Part of a small language model's weights: untied embeddings.
Each number is 128 + 24 x the weight over its row's rms, rounded and kept within 0 to 255. Layers, rows and columns count from 0. Numbers have three digits each. The size before them is the row's rms in percent of the matrix's.

# up: layer 3 MLP up, 3072x384, rms 0.0609, rows 2966-3071, columns 160-191
# down: layer 3 MLP down (transposed), 3072x384, rms 0.0525, rows 2966-3071, columns 160-191
up2966 101:137165132083185120108149106153115133134169148155142131138179138115127102147105122104105168144180
down2966 103:192109083132151101136119158164112091116111142104135133117125115124134127130170128125164120118087
up2967 074:128144085125153113118108178083141194147095110112141158149168114126127132132130082145171122161163
down2967 092:092102122136152131101100134107139134114144137151125130137155114175144142128113099192114145163121
up2968 117:110151097073126129127172102135126118146146118099120191170123115133134172070146127149142095131134
down2968 115:098095116126062114100140089114146129108118118131118142151135162080065108111102115156132110160161
up2969 126:101137101109168128128126111126130166103124139117138092134115151160113114156098090096108116150116
down2969 127:118133119121129094106083113141131129126144161145118117119085134124097129148144159057131094133116
up2970 108:153112116115144173128082115131065110122176073138136176088164117128087107150139133119131125116152
down2970 098:124129212129115143153143127109172110130102132115144120136127098150147127113135108151153148134121
up2971 094:083126160142144135122126127070127150075106114125126146122149127103131119160112140117108098138128
down2971 099:189147092149085133115157089148125153097131138141136124144147150101123141185151188138093098136093
up2972 087:124082153127136091138151147131148124111124148099113163144142175113140113154123072153041087171080
down2972 092:097148124141147114131124146119136103108096172116111164122127144106142139128132137124101093136101
up2973 102:129177171162104149118119075075157144133172150124144186123099130122110143113118149096122122126130
down2973 100:161097125121146128126107175134073136126113099114151089106146154117092130121077098137122157149147
up2974 075:137132108152138137116100112118081130124109137136123144118074119130154109105116118136136134120163
down2974 087:121094159123128081113147115102150104113183116120136130116161152099086092119127123137099130140121
up2975 070:114128109139153132136193122137120118156133082130113097101114161111142118123130142146133131131164
down2975 085:137179142095149110129129120128136162156129122108125104126164133157150175109137133140114178095104
up2976 096:130106155134066128137115180135173125093126160140159138127120151124064108103123136107149132096122
down2976 093:077143106142142104148107100166074097159141107072155100143117132104200111110129121140121174144058
up2977 103:102139130127153132114129154140151104154058132115152138161117148165121091146096101124128079180128
down2977 098:163107090138141143107118168146115176088154109115126123176118131135146167142159152143151149115113
up2978 112:137097138115132104104137128142138109132119158097137140096101121129094137066134174157177107144091
down2978 105:110129132106069174122148123083155117155158167124086136128149125134131157148152135107132133149137
up2979 091:126125141130113165190096160128112104128132147089123096119131158157119137079111145165162097128169
down2979 103:093146169117133133156076128115193117121162070114181091101112122129170127104138177144108170150148
up2980 093:123176127120098117115138088097125142101160107124168137134120122115065117152139105156123147128077
down2980 085:138096168113127179167112168128127107114123142103146142137118151131155113112130161123116134165142
up2981 119:128134149108081117105090121126131114110141098146142117132140138149136128093144151075159117190136
down2981 108:166135124138106104141104131161135110112177145141131112152089142134140131114149151115152135187127
up2982 089:113128129094159136138136112142129145177108164151170111109110097102149129078138151162121121128097
down2982 100:103129108128133094136112141144137132163122147085130134130108132118142121109145118138158114144117
up2983 103:092136122152147122144179172161129109111114123130162115115073133131119090167138113119113125111167
down2983 109:095111141153111089134123119137172169099108174154108107149091110112125098146117065151133155140153
up2984 098:136145139138172098134121133153097106099143125123101122101134179168082168117119118156170100129181
down2984 099:118134079139119133159134156099149130103104152138133105157127098134132140144117133145140126146139
up2985 110:152125086136083131115158182118150140108128096112139133159123142135161120119148122143123149149152
down2985 109:128179145102097125145162129145132118146168126123113142116154078125107140139127128088139143111095
up2986 107:150131100100153090115155120108152159105162158158144166124088125113132120131142129130133147152098
down2986 114:124112124140114103136154128118117123144097139130126137126132138138086133099162129129125145171089
up2987 095:110173061102106092135172142118143134109156103145137135129134145183118115111172154144147121099154
down2987 095:167071113157163141115076108149123145119082169139122115125114115129117139146108076112111105131117
up2988 079:171113096137111122102118092156121150108129153114094129091119150129148100074087150149055144131116
down2988 101:150125144116150123104105091134096099143122132127148150123134109128144114112159082123143120125139
up2989 105:135100168108172150112124086123104092147172148135152167135139153122109105132150122124127161154119
down2989 082:093131090138104102144111160117117154122106124129137063117097120129153136105092108166125173136171
up2990 109:133082129152110128102110141117169119090085100133103136136109081126167129126162133120128139095134
down2990 110:090103125117101082106131179131190141125080126144095137114168136117147108145126147099129138146139
up2991 089:103149171108120144132155103141145156094113133149142103113141093098142164133099108115134139133160
down2991 093:160115114098103167088139161115080149126110103121078102084130152098112109123075101101114136119113
up2992 084:096163121079103148072131117113154196130116113097162139083145139077112103140170111092136124113108
down2992 085:126161125148105106168101140130169107148136166114147139175120076178106106195104108122071130156146
up2993 126:136096135101100177179126123113115148128109168153110146120131084140179134152119124114145124119176
down2993 112:118170136141117133096138123165129104133144116102167159099154121112179163142162135126103161145140
up2994 096:180146121147122098115116123131130106153117180125121148086175156117147127132089097117154154116099
down2994 104:125078100124133124160075127161126128127136106132119152133187117097139098125145103126128177097120
up2995 106:171166166132145134153140147098079130170145116104127130173117116104163135132141145128143118137150
down2995 093:156114147113097164153152141112122166118136157113164116127095128118139157165156162145101119102084
up2996 109:102142162083058128152170162140131133134127125127158109153155119119093135104161126125120131152123
down2996 106:128142142143097102146101121140123106118124112099132130127147133164128113137118165129115165131107
up2997 092:144117127113105129134132117182105111108173088089148155117190132136134112062145134132163097143128
down2997 096:145132131132102151143139176143122088128108161141122085157137156150164133157137117178167115084138
up2998 076:102122094118064106113147151110080102107121089152075151082120099109127147127158117114122114156115
down2998 085:142088152110105157134154088163152162126149140101161145136182119142115069123118144142171103120124
up2999 097:182145120154137128118096158168090172187105146139157140150122138133131133097134162117155113161149
down2999 088:107107116134122096149166126129130109103179108103138124110131109121111131141138093135144126110148
up3000 110:148139104172115133140137155123074135162085099143120144139116122116150093137110140128125145163132
down3000 107:115145117149102142139169163126150136127143088160150095138104076136148118142081119116133106182127
up3001 086:136152138111133153157141132102129077138083124149112145129142125134152180119117126113128125132110
down3001 093:164145137125146130164114172180154118109162136118133115153127108138113130119163144115136144063144
up3002 101:155103105158129102096157117117151087132147144131144131145160082181104158143085093098115136132098
down3002 106:141137112133163141115143101162133115167150149116093145152167130115163169105089124123144173140110
up3003 123:184133103107126100164125126140132141104084107089172142130144127130161098152164092128127130165136
down3003 110:134159093117145101141133123117136127139138154162179149110098127098155140125090120093120160148096
up3004 118:100103123111102154122103099131174122148115161097144076128132154099102134135142128159145128111146
down3004 115:093111130107123096095127164114135123147137127108123100125162133123104130135155137136120127136109
up3005 100:112169169157113104120116122116115169091125127115140141113145120136143080092147136118136130118117
down3005 089:161112110104140139142164152179088118160115119146098105142136120137127133140131125099126111110137
up3006 119:154159093120120126114116175151136124123100159095114138094130124116117123102108137169155153125133
down3006 113:118101101113135145150141139152090126144103119161147149118098089152155099118087111126153150149157
up3007 091:105124133111121137076162125122108153144118128160125123149129184173114173135137141105103122170132
down3007 095:114134137106169125078135098143082151130162147139144129121126139122136157163138085143079112150154
up3008 076:140076132141164143137130144167135112174116132170150204129138120141150155143123150141147146157157
down3008 091:150125073099158111156115107134140150153119142148145144115114109098113132077077139104119101110099
up3009 092:116138176183119133093154110148134170140144117150140112116146107143122121130141147132128144112163
down3009 098:142144123092134132143120098127148061156137141127109126145127088159128142135103132145119085147133
up3010 111:164208158124106118152113151173106113142093124140135140135124181149143139164151101090116129125114
down3010 106:170161093125103159129105124137089120147111109121121183143138124186113117134162131081153070100061
up3011 103:132135142158139146124159123107102114110131120131119136122080122155122137186120123147147123123097
down3011 104:097152174175149134114129137096152088163141139127135150141190147095159141181155107152105097129104
up3012 074:127130127097118105128124108063150128164130155154146153132137148143109108107097117122132132144181
down3012 093:154120105113121150134110134150181129149105086133167112076143146120173120105132154129120122140143
up3013 119:123118125122130118089150112114130153140122113153120146147086108162136165141170102164081091121122
down3013 105:123141112144201093137117123082114132115114160151101109106125125163139169114165110112122138117139
up3014 088:110141151119159114177090153113122092111096131126142160124140186115141142140154148100086100157171
down3014 095:098125130152111142167129115097143146095138134147116122105132133141149147161134136154108140111156
up3015 101:138175160090096135127124136133124120122106113093136111153150124112092093083097096123136126125124
down3015 107:103109140121128111115118149137153128120122119125128114120141120113161138098112143141128148123124
up3016 103:082123137137113106132112111090152140151147158137147131116136108148123160158131085136077107137159
down3016 105:144084086107105139166148140128104130134102132148138117140135159155108134162081121119106128142141
up3017 087:117106152096158142156103102093118098173142110118110158146101158173106128180145155127141094134122
down3017 094:194121152150107085110145109148124170143150133102110156143085109157165136117101090147109112121133
up3018 085:133100103141180168161146141133061118120106137166144130100091102143138092117150131108112139179105
down3018 077:140144141146082144135117112126171142129141136094106147126124109129130127144106126149155115151149
up3019 087:140170126152096138107121144144120134148132113131111115126132133132123156169092108145144133093088
down3019 094:096153105164112118121169124150089103154123062158124098122096154147145159119113125130131156137112
up3020 098:177137126163182096106150167168096144116128129154111147115183123090147159140137122102138159080122
down3020 106:130059165122152157114125150148120159122092143165125106121145109134136161121148078148136111102097
up3021 091:145114127112133103092147165148097125140160155112112146119170162080163145128192141122143172133109
down3021 095:136104112145127099140163129139092207115163146111105097114118168129147151135140112166130113120159
up3022 132:106153155125133140121156123141153106156119111108135157197155094143130118113133093155166115143142
down3022 115:102172146160142118163135109123169127131126147127120151155177106121097126091139128125152125175117
up3023 138:131117143137102146129147115129172193152140171165131144147132128112134111129121185144095150157153
down3023 110:135103046112147156142133144084136105126129147126150116087122133167160124103149118104125171128124
up3024 095:115110096152141117126104117153124082152101115133122118122110136123144120101150156127118110111093
down3024 102:168133115098141134119149111123136188133095147114124130136160155152127106146148144141113147122155
up3025 102:131144135142138132144108096130102104066144096143140165150131091126107152119147083100156120132167
down3025 098:121156122119093099107110079095131140092109109109106147141068111126142121123141116105133131128117
up3026 113:182174095209110106071115110119123148117099122111196130163137123129093114102150130149089140152148
down3026 104:146168071143167121104120155083099122111132123115167109139143081128107118165160156112135144138132
up3027 098:139103130151095116105140112133137158135102144144115108150124123142108120118146139156140103104149
down3027 093:146131166129178149166089102147117105077115152093142141127140121140165143174121124099111114093107
up3028 109:167141138100119125077110116136084105090091177144135162142131169139144132146135174111091168105129
down3028 111:079097113166164135107147139130120115134100147160140143146133108135174107144152088109110134148145
up3029 122:158063144125133099118087110153120126176128085117160192113153106168159129108130168135104168095168
down3029 111:145091070121146101100099153146113166094136140129122110081116116131152095135150197098147101130169
up3030 101:142114142139158160139146116142116058123120166110126097122141169138125099107127105152141125138120
down3030 101:150147116184145152164149131134101093121136157098156103123144156131108130086149099103112139139149
up3031 082:140104083123073085136170116123156133121077174134128138118132107103111123112116157128138096137120
down3031 094:093122118113106111108133121126132105126114112150128117118095116142120140147090110105163083132127
up3032 087:085135136120162127133093135135120151145130073129142095133064098114118069124092157093129108129081
down3032 094:145135134121114133095113107137137127122099161153152115119136101121130119137089157111155108122150
up3033 088:182147141127142104123134131122092156128142119140123094143099126139130084125109150122112135099112
down3033 093:059123140080133114144146141113159122127110090121102191101116126148093118109107104131116105121144
up3034 095:151107157112145137164164105136076132107084135152146162135168131133162105113141136119177157105124
down3034 100:131118131103099128165132131138128149165118125115130108130109138167109126138131128131160152126125
up3035 099:120146122121147153117160151127094145123117076123166122168141130118164095122101133086128167131093
down3035 107:123124108129131167145131119114131149107115131113159150140071112120119129087143139131124134135115
up3036 077:134122103122125137132140145132144139101138152091111124153123105103130123164130119139138116132159
down3036 086:118139124066158150123071078139130127129147119114109114137161126118143162139129155136156110123155
up3037 103:110149115143136090146158104128074109148140082113114161135136147130103136143157129137149113082132
down3037 106:106137117117136089170114126129105129101119080120104117110114156136102127140118171146106100107126
up3038 112:096106136143116135094169146133161189116142065120171142121102116144100100124134154120200091128166
down3038 105:141137182133092182145130134113144158166164125121143143140128140127106159119109173128199125123163
up3039 074:132114092109134140126111110153139082163182109154149154149137148143119172156136126146160194126129
down3039 080:079150159138147111151120145111155132114094150141127132103124125115146091103152187130122085130105
up3040 106:122096141144140160092116090114163163165162159128087145123171136121147122184132118110142136135155
down3040 105:149128139167173139075179130160165119155169118109111120119162149142118129155152108140123130128188
up3041 095:114154096159160124103113126134169134112111132178149128127128146139128143117106153126119156147111
down3041 102:131134133118080095095139099111133158093138150142131145117102132133100158119160074134144125145138
up3042 092:103180149112136142111180111113133138117110152136110097131153093108107129160136151121124136134109
down3042 097:102136124154131089119138132122170114174125064123131093142146098146104103095109152142132092118158
up3043 077:162112130142149113109119134131151156137104123113105082127123149123133137174130146126159131076131
down3043 085:079116148143106122158141142133148093137158129133152137124158176135126138116115085091134083110112
up3044 075:121098178093174132105144139136112101101097117167089163117132147128113171144161162121112104138136
down3044 082:150136117193140128161114166129150158148110111111142099111075133132117121154094160100111105139134
up3045 111:080100121119118144086108109161112121126162152124117148133133130109111181127147125125138130131123
down3045 112:128089136104114161116141137111180123131139099139108083136122096144116122115108161108113113143129
up3046 109:113118123153112140137110117116101149113172153092121092108087130112111102122108142119118185095122
down3046 103:150113090145157135136150121093088125142125162133101146166136129157100106138163114140148127129116
up3047 139:120195118080128131116084129163146117119133153144145171142174106164144064105147134171118171106197
down3047 109:135184101138121152129102127191117120113147116163159154115087156136156117125114170145099152143156
up3048 094:147151097143126138115118134094117140174142109142128082138103140114116147186138140143124166164138
down3048 101:104153123166168101134148095132129155140062149103127108134099094135127160118119143079094121151136
up3049 116:104062088148102176172155165136153146145126160128130133111133150161115085145118087118098170140118
down3049 111:145096137165116099171100152134050142084124113123146145148161138127119112093103114144110123172104
up3050 099:119130138102139138158117146118136116127137152140115090125135134150154129147142098106143143147077
down3050 102:112167116191113140127122139153148113110133140133093109117095111113108096092110082150104150117175
up3051 092:109152139111144128092160144126160107101159120150132114104117133129122118156106130159126110104113
down3051 098:104169098135135096178148145103149125120195143133108134109148092139105132120157107139138152111104
up3052 092:114109123119161135118079158167110138104102132125114165137137154156114136118136139177168142114138
down3052 083:134106160120123096127122105067163113127111158135125108110081134108128114158134143093129162127120
up3053 062:112138166155108113106148107133128102132148119125147133104094111082095131120165140088077130130102
down3053 070:159127096125098149104129121124111101128124117089127146117131146148125111112149147148147130127142
up3054 093:119133104119144107127126135098138174124109112121176079115143135102104148119142122140130183168126
down3054 096:104090141184099135150132116142134127132144107133084115128133136114115129122147136114139137148132
up3055 148:080139116165059101131160172141083120140120107091136134131116118123139125090142131113094113136088
down3055 117:123120093112089142092123130077137111114156109148142158131128094117134148151127161150095161082080
up3056 085:135203156134146050179100138125105142074097132109153153103127139146144072140130111113147112098120
down3056 089:138126149124136144120131073101109117141102187150126138146094115114143171088135106124094113115100
up3057 119:090136161130100136142091131124127087133137104148114151118158140161141126126147110142109120189173
down3057 103:207136109161181107084151130144125084134114122130142154149127126135097115163090170130107146097112
up3058 077:181098123169118099124115134146102126152152125128141174113127125110190158114152152090120119093133
down3058 083:108095135108153141113139131103148109107119160145124088123162160096139087133110116093101123126116
up3059 086:118173125096111105130125143142118084143100135120113133131148120154118142157143116130129191141063
down3059 094:137097170140106136107126098133150136096106103127128149159107109107178154119103124151113107183109
up3060 118:194144127099117119160135172140124163130150128121163143157124079114124159120136090157101066139137
down3060 106:177109118100087132120150119144082121107151142095144106152148088152151144124124086142088099157089
up3061 111:139172116122113056089152157171143143125140095122128091141106143140120147142125111156149136140164
down3061 104:144117137126134122109154119157156158130176142097113067125116132119144164105104155101164113146112
up3062 098:095164165153082118091139116129123152118118155092111129142148128093126125117148135151152105131115
down3062 096:134101097114147133150115132139117089131143129133162147183148126155107138137138080102111184098136
up3063 126:095085186107125135094082142157144135118134150057112100134113095124082163119108105100144102164107
down3063 106:105126126140129169115104153165064150099130137112158092104150106147102182147113135112160138154086
up3064 104:128101125170074158120162122095097177087135139097092085135160158159123081157134153167116149135169
down3064 098:177160165123093114128095142143109112153118157147111146109140127131126159092121083126083121117105
up3065 116:115088127145131149116154151152131073103129153120102105146134111108133118135119115172115104171140
down3065 112:145149181150099146131103065138143120116132165102101102131092132155130131142138102122124106119146
up3066 084:101168111093142131120146127152127134116160122097110133144129091142136173124154121145134138127123
down3066 094:141120147120155132100107139103096115148131151119088142124119107135151164125082106110110133116116
up3067 072:118125128157124135118119124174174128163162171141109168149124104117133157120129159153137124110153
down3067 082:085108106091113100121135141137094124120137106120129087132140132124142115100163102111111134151150
up3068 068:099096094107136147171128124121101186098124140149159143115137123054147076105089097133122110112130
down3068 099:110103159152142093169136094092136152133117107147089153148137082154142107084149075086129126137154
up3069 108:101143121142112126104157137117127128120135154114097075094129150155102192089120136166137149099092
down3069 102:139144132135160167123113116125118146150132110123147205150150129126158138148132157118167155135106
up3070 084:100170113098163130176100093139117146168124126148182132131155126151143147155121133130104131122128
down3070 097:096136149139144148125126122125129157118143164137138125141127133117125146148133151163180179145150
up3071 103:110143171145114118143134141128128153164134092089096112142157106098172119142183126131128131138122
down3071 096:118114139121130132103125130117158136138132139110135147131149114139096140129095128120152133106132